{"n_kv_head": 9, "d_mlp": 1536, "norm_eps": 1e-05, "beta1": 0.95, "batch_tokens": 65536, "doc_mask": false}
Each number is 50 + 15 x the weight over its row's rms, rounded and kept within 0 to 99. Layers, rows and columns count from 0. The size before them is the row's rms in percent of the matrix's.

# layer 9 MLP up, 1536x384, rms 0.144, rows 800-872, columns 240-287
103:78 49 42 64 33 58 49 55 49 67 38 30 43 83 53 56 36 30 68 49 59 67 61 50 57 28 82 46 57 56 47 31 32 46 81 36 53 62 49 52 67 45 70 41 35 82 43 52
107:33 42 41 53 58 63 35 31 49 64 74 53 52 72 66 54 31 59 41 31 29 73 67 77 29 44 63 62 39 41 49 43 75 59 54 48 70 63 63 61 62 61 55 57 09 56 40 48
102:75 19 43 59 53 52 57 62 40 57 51 82 46 58 71 36 43 54 26 67 67 62 46 62 63 72 38 54 61 36 51 42 51 47 48 44 40 59 32 49 62 41 62 64 45 48 39 72
095:46 70 73 34 44 39 70 35 36 44 74 49 40 53 60 54 44 54 46 49 65 46 32 54 58 53 30 57 67 45 42 40 65 52 42 77 75 39 62 52 26 19 12 55 61 73 77 78
103:51 48 57 37 51 68 29 59 48 32 42 33 53 53 28 51 61 51 64 74 55 41 64 49 52 75 43 48 78 70 43 46 37 44 48 42 18 46 37 32 68 20 48 18 63 41 74 44
101:62 49 34 27 79 66 75 39 55 48 77 41 35 56 50 74 52 05 33 30 52 46 48 46 59 47 58 37 56 58 59 59 57 81 25 40 60 35 62 60 27 68 50 63 48 55 52 56
098:17 53 62 57 70 58 55 43 72 48 49 33 28 33 26 56 57 64 22 54 63 33 62 18 70 61 44 55 51 41 35 33 53 41 70 63 39 62 22 04 49 65 49 78 48 37 29 43
103:64 70 74 45 45 49 40 37 62 43 44 38 46 52 26 50 52 46 34 51 61 52 37 48 30 53 61 66 27 38 81 47 26 51 50 70 26 48 57 33 34 30 12 66 39 47 45 46
107:42 51 75 44 55 64 57 62 41 37 44 59 46 72 36 54 73 62 19 63 37 47 34 65 55 68 57 47 51 36 38 35 19 66 54 32 54 59 53 53 77 82 38 44 58 39 53 42
104:37 38 51 45 65 55 44 48 60 53 50 62 49 62 42 72 40 68 61 44 81 51 52 87 57 31 59 63 57 37 47 53 53 46 50 31 38 49 65 60 48 29 49 56 67 74 75 46
102:54 53 37 44 18 66 23 35 60 46 50 31 21 36 26 52 73 59 22 54 54 50 46 24 74 70 69 54 63 15 56 50 58 59 59 75 52 80 70 18 42 76 26 67 59 38 57 65
098:46 58 44 59 70 38 22 55 42 54 40 64 47 56 87 42 78 46 45 50 53 21 65 32 66 59 69 46 36 44 66 68 56 48 47 53 42 36 36 39 31 53 70 32 53 72 39 44
098:51 32 53 57 44 52 69 58 43 37 41 61 69 29 54 54 54 32 29 36 32 17 56 58 79 41 41 75 62 67 33 57 76 49 46 40 73 73 51 40 49 46 64 66 19 46 37 35
104:52 59 33 67 61 72 52 29 38 60 37 42 40 34 48 42 45 38 62 55 51 43 55 75 35 26 68 56 71 80 39 45 47 48 46 68 38 59 60 63 37 75 63 53 79 63 45 82
014:46 56 69 37 36 68 40 59 40 45 61 66 55 63 65 58 43 48 36 52 42 46 62 30 54 48 65 62 32 37 44 34 33 43 53 39 43 62 35 41 60 58 39 83 59 56 61 32
099:75 51 47 56 46 45 66 58 72 28 51 75 55 18 58 63 59 37 44 53 58 40 74 55 45 53 44 39 50 53 50 13 60 75 76 44 26 61 52 54 39 34 44 34 60 30 22 66
106:58 43 30 45 44 15 24 40 34 48 83 61 43 10 49 54 58 56 71 80 61 33 54 66 43 46 62 43 47 47 51 58 40 47 57 56 48 69 30 43 51 51 63 52 80 70 40 40
102:70 65 81 44 37 71 40 35 56 53 46 76 47 40 53 24 62 42 49 52 19 51 45 68 57 52 49 45 30 36 44 44 41 25 43 42 58 22 44 49 44 51 59 61 59 33 62 56
086:36 30 61 20 23 37 70 86 63 60 38 34 38 75 65 53 51 36 51 46 71 32 56 42 37 61 55 46 53 40 11 51 72 35 40 54 43 30 53 52 32 39 29 56 54 45 78 48
094:59 50 68 19 25 36 48 54 50 72 16 15 19 37 60 25 63 43 47 36 48 47 62 37 48 16 43 54 66 50 44 51 54 73 67 50 50 46 37 43 34 44 59 56 56 44 55 72
094:44 39 50 55 47 63 42 64 73 44 56 59 62 35 66 41 63 12 40 55 52 63 68 38 53 72 61 57 34 28 31 60 59 47 54 34 44 67 31 70 75 49 49 39 49 50 53 54
108:55 59 31 22 13 48 60 76 21 27 33 59 51 57 31 80 26 69 61 35 65 39 41 61 40 60 52 54 65 45 43 39 27 16 26 78 54 56 19 59 63 75 32 33 48 62 39 49
106:69 54 29 62 24 71 81 16 80 29 48 48 32 38 44 53 47 54 43 75 05 62 77 61 28 55 32 46 56 46 43 49 24 54 45 59 42 64 46 40 52 66 41 52 54 73 32 44
109:58 60 51 56 59 59 53 42 53 48 62 54 66 47 52 53 53 37 51 62 80 61 61 70 54 08 29 40 65 43 69 43 29 62 54 62 49 54 37 36 75 37 63 36 14 28 48 52
103:53 58 65 38 25 55 54 65 77 37 28 42 30 34 59 42 40 57 44 39 38 56 47 56 65 28 47 74 51 68 67 33 32 60 46 45 25 72 51 70 35 57 51 47 51 23 47 52
094:52 46 36 40 66 41 35 66 45 24 57 52 38 53 42 86 31 13 43 59 55 27 50 41 34 36 61 36 50 42 34 44 64 58 32 72 33 66 33 35 79 44 31 49 54 33 56 66
114:65 54 73 62 42 69 31 52 44 44 45 24 40 20 22 25 52 34 83 58 52 57 55 34 33 27 58 54 46 44 68 35 64 50 20 38 54 78 58 39 52 47 45 52 47 43 43 57
102:62 31 37 48 70 91 68 49 62 26 51 56 34 65 34 58 37 48 57 47 58 60 16 36 25 45 54 57 84 60 55 70 24 52 24 29 45 63 35 77 43 50 60 21 42 49 57 40
099:25 48 34 22 45 63 53 35 65 33 33 38 22 56 47 59 36 69 43 57 76 38 68 46 50 38 35 42 75 29 41 38 48 57 55 42 12 73 52 79 56 30 56 53 45 50 47 52
093:43 40 72 43 21 63 64 52 59 72 21 71 61 63 86 55 46 38 68 46 67 31 32 53 50 65 93 33 51 67 22 55 62 66 68 58 48 81 30 58 26 57 73 36 45 30 67 56
092:60 64 63 63 96 37 54 53 48 71 42 84 77 36 77 53 70 52 22 24 58 48 62 53 58 59 38 71 40 46 51 77 68 39 55 48 38 57 65 51 69 41 34 52 22 47 65 24
106:52 63 40 36 70 46 84 52 28 30 37 63 58 32 49 61 52 67 44 45 36 44 62 36 42 42 76 22 64 76 51 63 70 43 38 63 38 36 52 36 60 62 46 58 46 46 44 34
108:82 39 53 00 65 43 39 63 29 43 57 47 47 55 54 68 64 53 66 52 30 55 40 51 33 51 54 58 66 33 91 60 61 36 52 64 66 56 54 52 41 66 51 43 72 34 41 33
110:50 45 75 38 32 67 33 62 40 23 55 48 50 46 36 39 51 48 71 40 39 65 48 29 44 52 49 42 53 66 54 56 55 43 41 50 52 59 46 44 64 62 33 53 43 61 42 35
110:57 39 42 63 34 50 30 55 74 31 43 35 29 55 40 68 62 59 57 54 29 46 60 40 46 59 40 18 62 50 49 27 52 44 59 47 88 41 52 65 41 62 40 67 57 47 40 19
093:58 28 50 68 38 35 46 64 53 39 38 46 57 36 59 53 56 43 18 52 15 29 51 55 48 44 68 62 63 61 55 71 29 18 45 49 28 71 51 60 40 46 47 59 42 49 57 47
092:54 65 45 63 44 64 37 24 59 51 47 53 37 45 59 75 33 55 46 54 15 46 58 81 43 53 36 46 51 54 38 55 55 51 58 36 23 29 60 27 43 56 38 37 58 54 70 51
112:71 59 58 43 40 66 53 37 32 50 65 49 38 35 49 72 34 84 40 77 56 74 72 61 64 68 51 46 29 62 68 64 50 56 41 57 62 69 37 17 26 54 71 16 56 46 44 74
106:32 90 47 61 44 45 25 62 35 41 52 48 52 55 67 43 43 61 28 35 58 55 30 51 55 29 62 59 57 50 30 30 56 55 57 44 67 44 46 21 49 33 33 71 78 62 69 45
096:57 44 19 46 25 51 46 27 50 57 42 44 39 55 64 57 50 63 69 62 24 39 63 48 66 39 36 55 64 58 54 33 44 41 50 28 35 41 33 51 30 55 55 22 82 60 47 32
101:72 77 54 74 52 55 35 52 58 37 31 69 38 22 43 53 56 92 44 46 57 49 14 41 30 69 48 63 78 65 57 41 59 52 53 57 46 41 46 40 68 36 55 43 65 49 45 38
109:57 45 54 28 57 46 52 75 51 41 74 48 34 55 42 56 80 28 48 40 66 57 38 33 61 43 70 35 60 32 44 54 48 41 53 47 50 60 62 55 43 36 38 50 54 35 50 67
100:55 34 46 43 49 38 57 72 41 41 40 40 47 73 36 37 42 61 50 50 11 27 47 70 29 42 69 51 40 27 50 64 63 45 62 32 34 54 49 50 35 90 61 42 88 16 32 51
107:55 51 47 41 42 53 22 55 66 30 55 53 34 40 49 57 32 48 32 66 48 68 88 39 49 95 56 44 35 08 66 68 47 55 60 55 41 59 71 46 62 46 33 66 67 37 56 56
103:42 41 58 42 42 48 55 10 51 25 75 68 55 77 72 75 33 47 44 59 47 38 54 43 22 40 66 71 56 73 32 24 48 20 39 64 33 47 22 47 41 60 70 45 71 47 59 60
100:50 61 48 60 43 68 60 38 27 39 43 34 45 57 61 58 58 73 40 37 32 55 69 48 42 49 59 43 75 51 55 44 43 37 64 27 46 57 72 51 45 62 53 48 76 76 31 20
095:26 54 68 34 56 39 59 25 37 38 56 54 49 23 14 46 20 42 44 49 57 44 23 52 60 60 54 30 39 76 31 40 61 72 48 58 41 67 47 52 58 56 63 41 47 40 34 40
101:49 62 43 49 27 49 63 42 51 58 90 64 56 60 52 37 30 53 36 60 59 25 33 29 54 60 51 61 71 44 68 43 65 53 54 32 62 50 51 10 57 52 49 37 67 72 54 66
112:49 36 30 60 62 50 62 79 55 53 59 43 19 40 59 80 63 58 42 53 17 54 44 58 42 29 63 51 29 37 43 48 27 60 50 50 54 55 46 41 36 78 81 75 59 40 45 61
103:53 37 21 71 76 70 52 35 55 51 51 39 37 51 71 62 30 37 32 52 75 44 51 42 38 56 59 85 48 35 61 55 20 37 24 48 12 50 36 18 38 76 52 56 33 38 60 42
099:66 41 60 54 57 45 38 23 67 29 36 54 58 64 49 64 56 69 22 40 40 44 59 57 64 45 68 27 36 51 54 50 45 41 69 66 54 82 36 52 63 57 56 29 49 55 49 23
090:31 49 36 56 42 57 64 42 47 62 40 64 64 70 36 41 48 52 28 62 62 41 50 37 59 81 41 38 60 23 63 38 49 56 31 70 15 39 55 63 57 40 31 69 52 76 55 37
105:35 39 61 45 40 52 58 38 37 25 56 38 60 25 38 49 36 51 55 60 52 43 38 47 62 23 57 69 33 46 44 49 37 61 74 66 43 48 37 16 11 50 41 36 57 55 51 54
031:53 34 69 45 59 24 91 56 47 53 54 69 31 65 45 59 28 56 31 54 28 43 42 56 83 49 66 41 56 37 29 56 32 59 50 56 96 43 53 49 69 67 35 72 68 49 73 44
090:35 42 62 43 87 44 29 62 37 52 46 46 46 41 53 60 48 56 56 33 56 57 73 49 70 38 68 34 59 57 35 65 43 46 52 40 34 67 62 62 37 21 63 60 45 17 76 48
106:50 68 42 24 46 65 43 49 51 54 79 46 39 35 67 23 53 61 62 59 42 42 48 59 38 78 43 50 34 52 65 52 45 66 66 46 70 40 36 30 37 70 53 49 53 38 52 57
111:45 39 40 41 38 37 43 43 51 50 49 61 48 48 27 49 79 47 33 43 63 55 35 55 67 51 56 60 56 47 19 38 40 80 61 24 48 69 31 42 69 49 48 54 67 67 64 44
097:49 63 50 37 41 52 46 39 49 49 48 08 36 51 46 58 38 27 45 35 43 25 37 27 38 60 54 73 57 70 54 39 59 48 27 45 23 48 39 59 69 55 60 53 61 49 56 41
089:44 50 68 34 29 52 48 25 41 68 57 49 31 54 57 52 51 60 46 37 42 43 34 36 81 52 60 59 63 51 41 65 49 49 59 51 62 62 41 67 45 49 67 57 36 37 37 74
111:59 46 70 72 58 48 51 48 78 18 81 56 50 22 36 50 70 60 51 59 43 73 60 56 62 48 49 72 52 63 49 44 45 54 54 60 49 38 48 45 32 74 99 51 60 45 58 67
085:76 42 31 21 48 57 65 36 35 50 47 67 71 56 46 40 55 32 33 30 33 43 59 58 48 49 16 44 66 09 47 49 00 26 53 45 46 75 54 46 43 65 51 28 65 64 38 42
112:56 63 58 64 60 48 65 44 53 35 44 35 66 67 35 48 64 48 44 57 50 68 54 34 56 56 44 62 53 66 43 51 46 59 64 53 71 65 21 56 39 39 48 56 58 39 53 30
105:74 49 53 75 09 41 28 59 69 51 63 44 65 48 68 44 51 33 31 43 55 46 61 33 48 42 72 45 51 13 55 55 50 46 50 49 27 50 47 48 48 37 77 34 66 68 39 61
103:62 33 65 61 73 71 69 65 42 63 40 27 49 61 52 29 10 79 39 62 64 57 55 55 53 25 44 66 64 36 13 34 38 27 66 40 63 43 52 47 42 36 42 51 41 53 38 41
098:46 50 57 49 33 47 74 78 57 64 58 55 58 46 60 48 51 62 47 28 53 33 39 40 58 50 38 66 81 62 34 45 34 25 79 45 37 60 21 40 61 64 34 41 45 59 47 38
096:30 71 53 55 60 37 67 67 54 35 63 66 22 47 49 32 75 46 58 36 53 44 69 49 52 31 44 50 32 45 49 46 78 71 49 27 59 50 54 31 45 69 63 52 49 52 59 55
107:46 30 67 29 68 71 61 28 29 61 70 63 26 64 29 68 47 58 53 47 94 58 48 51 37 80 40 17 63 38 38 54 52 62 36 45 54 53 39 50 76 37 76 61 51 61 57 27
101:81 78 53 53 33 59 57 48 55 63 70 50 35 46 69 42 36 57 43 60 56 36 32 60 81 37 56 47 39 47 37 40 47 43 58 46 65 33 76 27 69 61 36 65 54 71 47 54
095:60 56 55 38 41 96 49 70 78 84 27 60 59 45 43 36 45 37 46 54 52 41 62 36 70 55 52 58 52 51 54 33 34 63 85 60 51 71 35 65 54 49 41 27 57 75 56 50
097:53 67 24 36 47 75 69 36 44 48 64 57 43 28 46 50 37 55 37 58 94 49 50 58 50 33 48 43 47 43 41 53 41 41 45 44 49 44 63 57 32 45 57 34 40 65 65 51
079:69 56 42 60 35 57 42 45 71 53 54 51 72 73 38 35 15 56 30 50 75 34 53 46 50 56 60 72 37 36 79 75 18 43 54 54 68 29 55 34 75 77 58 57 55 57 32 43
103:61 59 51 56 43 63 59 70 64 50 44 36 55 37 64 50 51 34 65 65 64 50 73 27 59 42 51 56 63 52 67 36 60 56 27 47 52 45 43 40 29 57 47 65 53 73 87 30
103:32 49 41 47 67 59 37 30 61 35 46 43 24 59 61 35 55 46 61 54 27 09 53 52 44 42 53 49 25 69 65 62 32 49 30 53 56 41 58 30 36 35 45 24 36 49 33 54
# layer 9 MLP down (transposed), 1536x384, rms 0.143, rows 800-871, columns 240-287
104:48 25 51 76 30 61 54 49 72 60 44 34 31 58 55 44 36 48 65 93 30 76 40 61 40 51 69 57 58 52 50 45 35 38 75 79 92 35 21 50 42 35 44 56 48 53 76 44
108:61 52 48 41 59 29 69 35 10 51 35 39 50 35 50 50 53 54 46 47 23 74 60 52 54 50 55 40 80 49 49 44 63 61 41 73 43 37 58 58 29 77 56 45 40 67 38 60
095:58 19 55 28 28 52 69 41 72 39 29 50 70 31 77 50 42 50 29 57 82 65 46 66 53 25 47 43 48 53 54 54 60 38 64 66 42 34 34 36 50 45 48 42 57 81 59 73
103:55 49 64 65 27 39 61 86 39 61 42 41 54 50 53 39 64 71 56 46 54 51 50 61 48 65 30 66 53 60 50 37 51 50 42 50 24 37 44 39 68 52 47 47 50 45 87 50
102:38 37 60 63 71 44 43 71 55 26 43 46 49 58 36 89 40 50 54 41 29 34 57 48 48 29 49 39 45 65 66 69 42 38 44 59 66 64 25 40 52 57 47 51 68 39 65 35
102:64 32 28 44 37 61 33 77 51 36 49 42 59 05 18 59 66 47 33 44 72 60 51 29 56 40 46 52 54 60 60 60 61 45 44 37 52 49 80 59 52 23 72 46 61 44 53 69
088:58 54 43 55 38 52 67 39 57 57 27 26 82 53 23 67 23 58 44 52 55 55 57 60 47 50 35 48 37 29 37 56 65 47 65 43 46 32 39 36 51 60 58 50 32 43 79 43
106:68 33 42 58 45 57 27 37 28 54 49 50 34 27 36 47 35 27 28 25 41 49 37 42 43 56 24 63 43 56 50 60 68 45 56 43 79 54 44 22 34 56 75 52 43 40 50 73
105:37 59 42 35 36 45 38 47 66 59 44 57 64 73 50 67 64 41 40 45 36 35 67 76 69 44 74 53 44 51 54 81 31 53 49 19 40 50 50 62 52 55 35 67 56 10 45 32
105:40 48 53 55 43 70 85 63 40 36 51 80 55 64 25 53 75 58 70 62 48 64 49 58 36 52 74 53 64 52 44 35 76 54 48 39 33 61 62 47 41 30 64 46 64 67 52 44
107:23 77 41 39 42 29 56 71 40 64 58 42 65 28 49 75 31 48 31 60 56 58 52 50 56 72 32 35 64 31 29 55 63 52 31 42 41 49 67 55 38 40 28 60 27 55 53 21
098:48 58 21 68 51 50 28 46 62 51 49 76 53 38 60 51 41 52 51 48 45 34 46 59 48 70 63 18 36 72 38 51 44 65 61 29 36 40 25 46 75 56 71 49 47 66 36 48
101:73 54 64 40 39 66 57 49 60 81 28 39 44 52 37 49 43 50 24 33 45 06 50 69 31 61 13 58 12 37 57 47 59 37 61 42 50 48 57 40 33 63 43 63 73 64 44 41
101:40 49 38 55 67 67 72 67 40 38 68 43 48 58 48 72 56 60 59 82 70 43 75 58 11 35 48 41 44 67 61 31 48 65 42 49 56 53 32 36 69 91 28 48 60 43 34 56
009:28 64 61 90 40 52 32 36 12 12 61 27 62 47 41 38 14 54 51 52 49 71 57 83 73 61 32 30 65 43 68 56 50 62 66 57 65 32 64 67 35 36 66 48 43 33 33 39
096:63 46 52 65 76 55 65 56 78 53 32 52 27 53 55 21 10 33 52 73 87 38 54 55 44 67 20 16 65 67 70 64 50 57 61 67 44 40 30 57 45 88 37 48 67 35 26 19
103:39 51 43 52 32 20 61 44 17 39 63 68 38 33 56 64 58 53 68 47 52 35 49 79 68 28 22 44 25 14 49 65 35 31 74 56 60 50 40 25 59 44 44 48 75 47 17 45
102:70 56 68 62 63 43 60 45 62 05 77 25 36 50 47 58 48 27 67 47 30 76 55 91 44 52 38 52 60 65 51 49 53 74 41 39 52 43 44 21 31 57 76 62 53 57 51 53
086:48 65 48 56 40 61 36 83 54 30 70 67 89 40 66 42 39 48 49 52 49 43 47 34 55 55 60 48 49 70 58 29 49 45 42 45 43 58 64 55 52 81 43 42 63 49 60 63
095:46 54 57 58 36 43 54 72 40 53 15 38 62 33 72 78 68 47 55 46 32 51 50 32 36 49 37 29 36 24 65 35 46 65 49 38 54 85 61 55 55 56 35 42 64 49 44 35
097:56 42 64 75 64 51 43 44 47 67 77 52 57 71 58 42 70 63 55 51 52 56 45 34 45 31 57 25 46 34 50 66 71 47 63 56 66 33 59 54 54 53 25 38 66 56 62 50
113:77 23 46 52 24 59 27 23 40 29 51 65 71 57 49 61 45 40 53 93 73 53 70 53 36 79 55 44 45 44 58 09 21 28 46 40 53 24 60 30 45 37 43 43 48 39 50 62
108:39 48 57 71 33 16 51 53 57 52 77 47 39 34 53 49 60 45 19 44 49 19 48 48 47 40 86 16 27 48 49 43 33 48 37 59 24 39 67 60 47 41 60 61 57 35 45 57
107:44 35 50 24 47 63 41 74 51 41 57 42 30 41 52 44 60 47 57 42 35 34 65 71 59 45 79 17 54 67 64 45 37 87 35 64 89 24 51 38 50 37 46 50 47 82 32 47
107:41 60 53 53 26 40 20 33 31 49 36 70 28 61 37 40 32 32 17 66 52 48 55 50 37 44 75 40 56 25 76 23 49 60 42 57 50 38 38 70 14 42 44 68 81 60 25 50
097:50 52 43 47 52 53 59 57 51 44 70 72 56 63 43 67 47 49 61 50 53 43 08 60 34 54 51 51 32 23 40 32 76 77 40 78 37 34 63 63 47 72 49 52 53 50 51 44
110:50 80 54 76 49 59 54 51 43 57 64 45 79 28 50 67 50 47 71 70 62 59 56 70 24 33 75 59 48 39 54 70 55 73 47 45 37 49 64 37 55 57 48 40 32 65 31 56
101:50 57 53 69 49 93 32 36 48 56 10 58 50 46 20 41 22 47 29 50 51 27 63 71 60 65 70 39 63 65 72 81 48 43 54 55 41 25 51 35 63 71 34 56 37 64 60 44
103:54 52 47 66 40 61 52 43 71 50 14 66 60 43 38 35 69 23 60 39 56 16 45 73 43 48 33 50 30 61 22 92 45 30 49 73 22 42 58 40 49 28 63 33 20 45 69 85
100:00 35 32 53 31 35 75 53 38 54 42 48 33 34 46 67 34 30 38 66 53 35 33 77 46 25 17 41 49 54 48 80 55 38 61 71 20 32 75 56 37 50 32 58 39 65 22 38
096:48 39 51 57 66 43 57 56 45 56 24 33 54 41 44 66 47 28 74 46 41 49 56 41 41 22 59 36 44 36 52 71 58 54 38 43 45 47 55 87 45 47 72 48 40 50 44 52
107:51 62 38 58 49 75 57 46 47 71 30 66 49 64 50 32 24 30 55 56 30 51 83 36 47 58 46 46 62 39 33 57 60 32 48 32 29 73 45 35 45 66 40 45 42 49 48 32
111:78 78 72 52 70 48 50 47 50 24 40 54 33 73 49 33 54 48 30 41 32 48 47 54 32 76 32 77 30 45 33 44 59 64 81 32 67 45 42 56 46 54 59 21 41 49 79 48
109:69 54 36 31 67 46 58 39 78 41 57 47 62 38 66 45 66 46 47 20 58 66 88 24 48 32 54 27 58 74 70 67 76 50 25 42 38 47 77 73 62 41 17 62 44 37 39 66
112:43 51 76 63 49 49 44 51 64 28 62 51 45 40 57 48 80 46 35 42 08 39 63 48 53 50 30 30 53 52 70 39 52 49 39 58 49 66 72 54 42 42 70 57 26 37 25 38
092:53 27 42 54 46 44 92 70 51 45 65 42 39 27 56 52 28 42 37 55 19 64 51 66 44 58 32 56 71 29 59 72 53 34 54 89 55 50 30 32 51 59 55 75 41 55 39 72
092:63 65 56 65 52 41 60 46 31 50 65 48 44 46 44 65 37 44 71 48 42 35 59 17 38 48 64 37 39 43 70 45 43 60 45 47 53 53 54 41 25 55 49 46 65 60 59 50
113:33 54 30 58 52 81 43 38 38 60 32 60 77 79 46 42 49 38 30 56 80 36 65 63 49 56 55 52 61 40 62 50 62 61 11 39 67 49 41 69 30 31 42 56 25 54 49 84
106:88 45 54 75 39 66 62 53 56 52 65 36 45 34 18 52 43 63 35 52 36 51 53 66 52 64 37 70 26 53 65 31 63 70 36 69 48 51 56 61 35 35 58 36 62 52 42 80
101:38 38 40 59 53 60 50 48 65 42 66 54 81 51 62 43 58 56 63 14 40 55 43 52 11 64 75 00 63 12 62 24 42 54 59 74 47 65 65 34 22 20 45 60 67 57 64 24
106:66 22 73 69 58 32 61 59 43 44 30 55 41 34 51 48 68 31 67 33 52 56 58 26 31 72 29 39 66 39 65 64 61 51 49 49 40 32 56 38 40 70 80 61 47 32 66 32
111:64 34 53 67 20 56 45 46 68 37 40 61 59 30 76 26 38 39 65 58 76 54 55 52 25 17 74 45 25 55 95 32 54 26 55 51 68 55 38 67 59 78 45 60 51 33 58 39
097:56 39 41 78 53 18 36 37 47 45 49 45 22 78 70 46 65 47 79 80 17 52 47 24 43 34 56 64 27 26 41 57 50 65 54 60 54 42 56 51 52 81 50 50 57 37 33 47
110:49 55 48 59 74 61 49 53 50 70 36 50 65 60 59 44 67 39 37 34 48 63 60 47 37 49 40 53 56 61 68 10 51 66 32 49 51 30 48 47 60 49 67 55 58 74 57 36
103:68 56 45 40 47 62 42 40 66 53 53 59 64 73 61 72 26 25 52 55 50 55 62 66 36 46 37 68 77 17 42 59 58 62 30 31 09 62 43 35 43 37 42 57 48 52 24 63
102:48 56 46 46 55 77 53 33 61 60 41 43 63 53 35 55 42 52 42 50 55 49 64 60 40 34 33 49 36 52 45 41 41 30 64 48 34 60 47 26 50 67 49 42 71 46 48 41
094:48 51 54 56 37 57 65 37 54 68 68 43 61 62 38 42 37 50 54 55 38 46 32 50 39 65 61 47 34 54 44 32 33 80 62 63 83 32 56 52 51 87 26 43 34 41 40 53
106:65 63 36 69 63 37 14 38 57 63 55 36 35 45 58 67 58 54 56 37 66 29 55 84 37 69 62 53 68 45 55 45 52 79 49 36 62 36 13 37 70 35 32 75 53 39 32 41
105:50 52 29 54 63 47 37 40 48 69 45 38 79 66 42 40 53 40 41 56 15 74 44 67 50 31 42 64 49 43 54 41 32 64 63 58 48 37 33 68 44 25 76 92 39 59 50 42
104:49 31 40 56 63 76 43 51 57 57 48 31 41 46 32 82 35 44 61 58 60 54 44 62 59 36 36 81 56 24 56 69 37 18 30 31 33 41 57 14 39 32 46 51 54 49 80 63
096:54 49 53 47 18 53 30 45 69 54 69 66 59 52 53 56 31 66 38 45 46 42 62 50 66 53 36 58 37 73 60 20 71 30 52 33 22 48 77 54 57 20 43 61 47 51 61 46
082:87 46 44 54 62 54 46 56 50 24 69 40 62 50 51 47 38 41 44 34 51 56 34 53 50 41 56 11 56 51 70 44 35 60 45 55 30 34 34 76 52 60 46 88 49 36 44 42
104:53 41 43 33 43 32 42 39 24 36 90 39 48 51 49 56 54 49 40 47 61 56 38 62 67 33 46 59 59 16 47 47 56 50 73 29 53 69 72 48 27 29 55 59 66 42 59 36
027:49 54 41 41 48 54 57 25 47 56 48 59 44 68 66 42 53 47 43 28 51 39 32 74 45 59 20 65 62 67 50 50 64 57 37 59 47 40 28 31 55 68 45 34 21 47 37 23
094:07 61 45 54 30 80 26 48 45 48 52 53 56 06 55 57 35 34 34 52 54 52 72 61 41 54 66 34 53 46 57 49 66 36 50 75 30 67 46 41 40 54 55 86 57 60 40 52
099:36 66 46 51 42 50 31 50 36 73 56 45 48 50 35 29 23 54 39 22 58 62 19 57 30 48 58 62 41 67 58 27 48 54 64 55 75 73 47 73 58 75 66 64 29 65 56 45
113:57 32 59 37 51 52 42 46 58 87 72 69 44 57 36 59 52 49 49 53 70 76 28 62 40 69 43 46 37 54 37 43 58 67 16 51 67 39 43 68 60 59 73 54 59 58 76 49
095:40 54 59 67 17 58 60 82 48 74 56 34 46 58 55 33 52 33 74 37 56 40 48 26 24 58 32 64 39 39 47 26 62 50 56 61 42 71 63 68 29 39 22 43 33 56 53 59
089:38 48 41 67 47 35 75 49 42 73 54 47 58 42 65 86 40 64 20 63 52 50 53 36 37 54 29 62 58 32 19 33 48 31 33 63 68 46 61 45 39 37 48 47 26 60 44 42
105:53 39 60 62 55 58 65 24 39 33 53 44 56 26 46 55 66 46 40 65 64 61 48 46 37 41 68 32 43 67 36 41 40 78 53 20 52 41 56 37 30 61 59 56 35 44 48 63
086:27 58 73 63 45 25 30 51 42 22 72 63 54 55 52 55 60 49 54 60 50 37 52 54 60 60 23 32 50 29 36 49 77 42 49 57 38 50 13 36 56 71 64 53 77 64 46 53
104:52 39 44 55 60 45 43 67 62 57 45 35 72 41 59 70 42 41 63 56 43 35 59 44 44 71 61 70 37 48 33 71 28 61 47 43 53 70 55 61 51 45 39 67 71 40 19 62
109:49 48 41 40 56 58 63 41 59 72 42 55 71 48 76 84 53 63 65 39 56 55 59 43 41 65 40 57 62 54 49 71 50 46 34 73 95 52 79 70 57 68 27 25 67 32 41 47
106:35 72 49 53 68 48 57 53 74 68 46 74 26 49 55 70 39 71 46 16 59 42 52 24 27 54 22 65 36 54 57 39 55 53 52 81 49 74 46 78 43 30 39 33 56 57 64 37
100:17 36 62 79 39 63 69 50 81 51 72 51 64 53 39 67 47 67 31 12 43 71 65 55 44 59 55 57 50 59 50 56 54 13 49 48 49 83 67 52 36 66 36 43 46 87 68 29
096:32 50 35 51 63 47 52 59 46 47 36 69 68 57 74 49 60 49 39 38 51 58 66 45 58 41 48 50 64 44 60 46 66 49 36 65 65 62 41 59 53 37 71 61 21 64 34 41
103:37 51 45 71 46 54 37 43 36 41 37 77 56 45 67 52 53 30 42 56 54 07 51 20 48 34 49 49 38 55 53 52 41 35 87 28 40 55 54 35 49 56 35 80 47 56 53 42
102:48 64 60 76 76 47 47 53 54 52 43 48 62 40 61 62 18 42 40 45 44 33 46 65 44 43 65 56 59 48 34 55 57 73 60 59 53 73 36 39 45 78 40 51 40 88 42 61
079:82 54 64 58 52 37 48 35 48 35 34 54 51 58 37 77 35 52 32 16 53 59 56 35 42 72 39 44 41 24 38 34 22 55 17 58 72 79 52 39 55 58 50 48 44 34 59 53
101:64 54 58 36 47 61 72 38 58 57 24 59 34 20 64 49 32 45 30 80 71 48 49 49 50 24 52 54 19 59 52 55 19 75 49 30 81 53 50 66 35 57 66 46 34 55 48 52
078:12 34 59 45 38 46 28 49 49 63 45 70 57 56 30 63 57 58 41 45 59 53 31 39 53 29 72 64 64 35 40 61 20 44 34 46 38 25 63 44 56 60 76 58 67 58 65 23
106:37 48 65 58 53 64 41 43 09 38 80 50 25 44 62 32 55 46 59 41 65 51 48 42 37 39 24 24 32 53 79 35 42 37 48 32 45 44 75 43 54 52 63 77 63 58 46 58